Each number is 128 + 32 x the weight over the matrix's rms, rounded and kept within 0 to 255. Layers, rows and columns count from 0. Numbers have three digits each.

# layer 8 MLP up, 640x160, rms 0.282, rows 622-639, columns 0-79
186149064085125153077077117119117117186121081104106139148088119187179135169115146123102171151128148118088064129101119124109122146142137122108177097121069148168149126152117044107150146128152150116181062125152134117174206109114115151095167143
136144108163128117169078135127149127136120151123150132141109140125135101111140204112065156114089172138075094138113085156082125163166089213140161073082096160150096142102171147166152118126223117153109142129099183090139125143148121121077194083
129122148102102119087165085129163129140123187152204107150124104163187112094124148105105182086165089174135180119115159181109091106180182111156168108163132103142121153123115107109149150198132136121161134091122102127147147130107144110087068125
119065128109121126133128123122129127163114118079180141129114179167133145109143126129103147150099092105077133085147145159101126102154073145186162168124117136166187155126097161136163153134144142158114200139149110173105123112099169094072114141
151162158128126152169157149104095073135132124096100108149117107145161118112153157097078159122204144143144157106104126120108121147136137127133093135117114132114157176027165159151056173084128136104158177122134079067124153179156141163159108151
103099037129152147176183142159115159157129145112131124156079123124123128153173136128119132114119117168143158127145093145129159108222140213068179208111119124133091108085174160149109122116119080174157133174088060106106067127154118086158136110
082139178133148159113132151162123105128119137182145071074127131099036114117120104134128076143133140208096110146141163148128085103135087085129174133124157083151174149154148151161151169185158118137158201124136144083084145180116110143169045128
130073086112094141079177094130081147095132141149146145200122132129135141105117168106091118128102155141077128165145167089152167094139121130128069144176101103052122127120155078100086103103155107103113119205121119187124158113099123182119121137
202110122095098108142150097100146138098130178172120128128093130117176071118139118113113143110081145084154130163076148145126197115098127111131185141126193083142155120129098135108122149175128116134119187088165123116191157166105128097133113114
185163106131137133182134167148134079086104066078146139096097123127107131119082120080148119126147147176151108139088199105104134156121142062082117110014182154126086082121078138154114133138089100099121151135167104110089162172146174082124164105
127102168105188121151143124084154103105153107114091138105140126130111081118114101162196149110195117156151112107143092141086094155147161038121106115120156070060129181132160141112133121200110077168135158116132078175141118107154156092152084106
115174112055176162150134101090162105102137161130157142124154151115148130104102187176144177086095119154196143105147208124161129136119137171130106132161099102094094099139142097166205172133116209192138065098088082166127141192138111116173121124
172121152106111126099080121154175070141106133077144075139124114125078115108077153146148097127143200118195116138096119136112098092125078133107121107165108121156161095119114161081111153128076107079086132176111096127104170150097159125121129093
091095105111125142178186156137088182131071176093163111097145102138116085162171156114114092117111136125084144097128132217112095139165092171073140127132084128155125075156185164115090091179169118178146113129184201108152161152151086109142110103
127106073147176110111120139096142113126181129090134128125090132122166124090158164134182161183149122130123140127162162109157153173168107103105089134115148176153172129111108169130158126081155217125036120166169170108089094156118107085165103129
112171137092107084170083064112112103125114151098116136116133159087063138114129139151166123086073141113116057107124147159118108146145197131135163110170177136181116141189175091114153177202110107101098077096167130151112097165113152079114090179
150148150112180105136159191072117100152097112154138146097143095134162118071163150114102169118161187111134150112147119155158160163108133134063168160077152128168129144159118172110152154131138121075122123122127101108211198123101104139130122117
090080140112137081133085127094150128094150101156079160118155106155163098168082117155107111140162140104122093134136106168112059089196157117118091210069083121129186161126132088084133159151140090100180086072177098131143101137127156118087151126
# layer 8 MLP down (transposed), 640x160, rms 0.305, rows 622-639, columns 0-79
168141139157126111105124170104115151129193155188135109107141145119120159088174149131172122204117130116092162103179153104147151084111147168104191177124159108121095126107158198110183110127186147125071153158099111174159081141160110115117135154
091121145121137092091119053161166085159148119112085058062171130113150169120152146140129090120092140151128105088177117128089128098107117104119140105156057116156118137115160133088180085119157064179140161153148161154176155146108087128110161148
094065080140133165137146145178102082133103194064159174192170092176108105102124111136132080114066091090176144106160139106102055163099112146202191181124119042114148112189141125157151144122157106089070233088145082195119133134105105128128113094
120146158053057148128115120083148094147100071131174112145137118171097097051146126149102109107163131127154101135165148141144136154103119134143117129175194197150096134142096073150098143145089115140064133104163109132089142120127128091147146139
202235122146131151175094183158121073123082121129124148078135077102119139136158094163193191139145077143200168091178109122162130095119184098159143141158102180122116115173116107104204091150096122090132119065153108131107183137113192129110149159
158093143107120121052161112141142154140132138201171162157172108113128147105156094124128107121154115048123173132101090182110185141082135160107142121169196074133139144091105074113070105136073123067089128108132137118147137106114071122054138056
111097138137163144147167123076175053159150152036136128179097077166113148182149179104130122128182156130139148129117167129105075138195128108127142103153203135144185136126155097114079197129106167128128248072135131100139054110166147168138132141
093151174127100167134073107099183115099095125103136075136150161113111117132108087228154138131145125170194126091088150143138071156113118099107147090095124134130187132097093131133151130172113134126074143075128102073091112162194146078166153135
098171136137063152091171139142102183124184117129133071192135155106141142128137141169175171145150174066176050161090129106157163135120135170118135114109235112097100199169161100158105136236129129125120192126185139172158117169131134103092160101
149089117091174131187129125120152167143152140138116178064169159105116129071085047091081146118124066175120126171139180091158114133111135072103198133109131101121089130146206161234125099139118099114144187108186151116106147198142127097131118141
186162122091113113150164145165117105117198144113137146140123117117106136110097082130116108187204106179128167117135087163130187148203146109189156104126114124199156123119128200143141074105087137137064169155146107048162110166169209146090115122
139129081128166103129109135122097108125092134173121160151157117090144108137176126105147151103098135058131133119116143150114125146115152111116082103159095076107112080121111101140108134083138143106148142195145164133139120127118127125113155140
142113114179143101108133146134163073167158098079142140127102103109116108156189153123098119141118124133172142135101119130151151080106101118116115123159112115133119162143135151127139149141091107071145113141100118113174179127107102168141105120
135128125138127131101110158153187138115083097150165089131144144099148187123129089104169176149170127137125148121111094147104124090118149122126200142111179150112130144118090121129131152093118123095161064139006123090066148119117157118085113166
062111143159146114135046126102162154113104132073104109187137100106150133131086122201065120130135066163121132131138162136161116120162051172153162121113168197130103099160128158149163105165162139134090079161119121168117079103090119101091118152
137196076117125164071138149168130139147105168201072140120138154099084083115147101114093193115134134112176064128136055072140181162171077127129104140126170103085133134156121130117096125122106083074144139122159159110112195115142131174085114119
184108081090170124098144144109153161088128137120146134120113110129092093111176085181125129106081117115153138172138126142149162145177123111158130132093140159128063152135094128108147147123125149122109114152097116108146027112119115124086167210
137147122097126146108158080124133113176096136100085104112097145179166157094151140095118071166081160121124109115167100122114167103164097135202148174171105116109183108206148137171132151167127112086166119129141134084156168143137196059129204111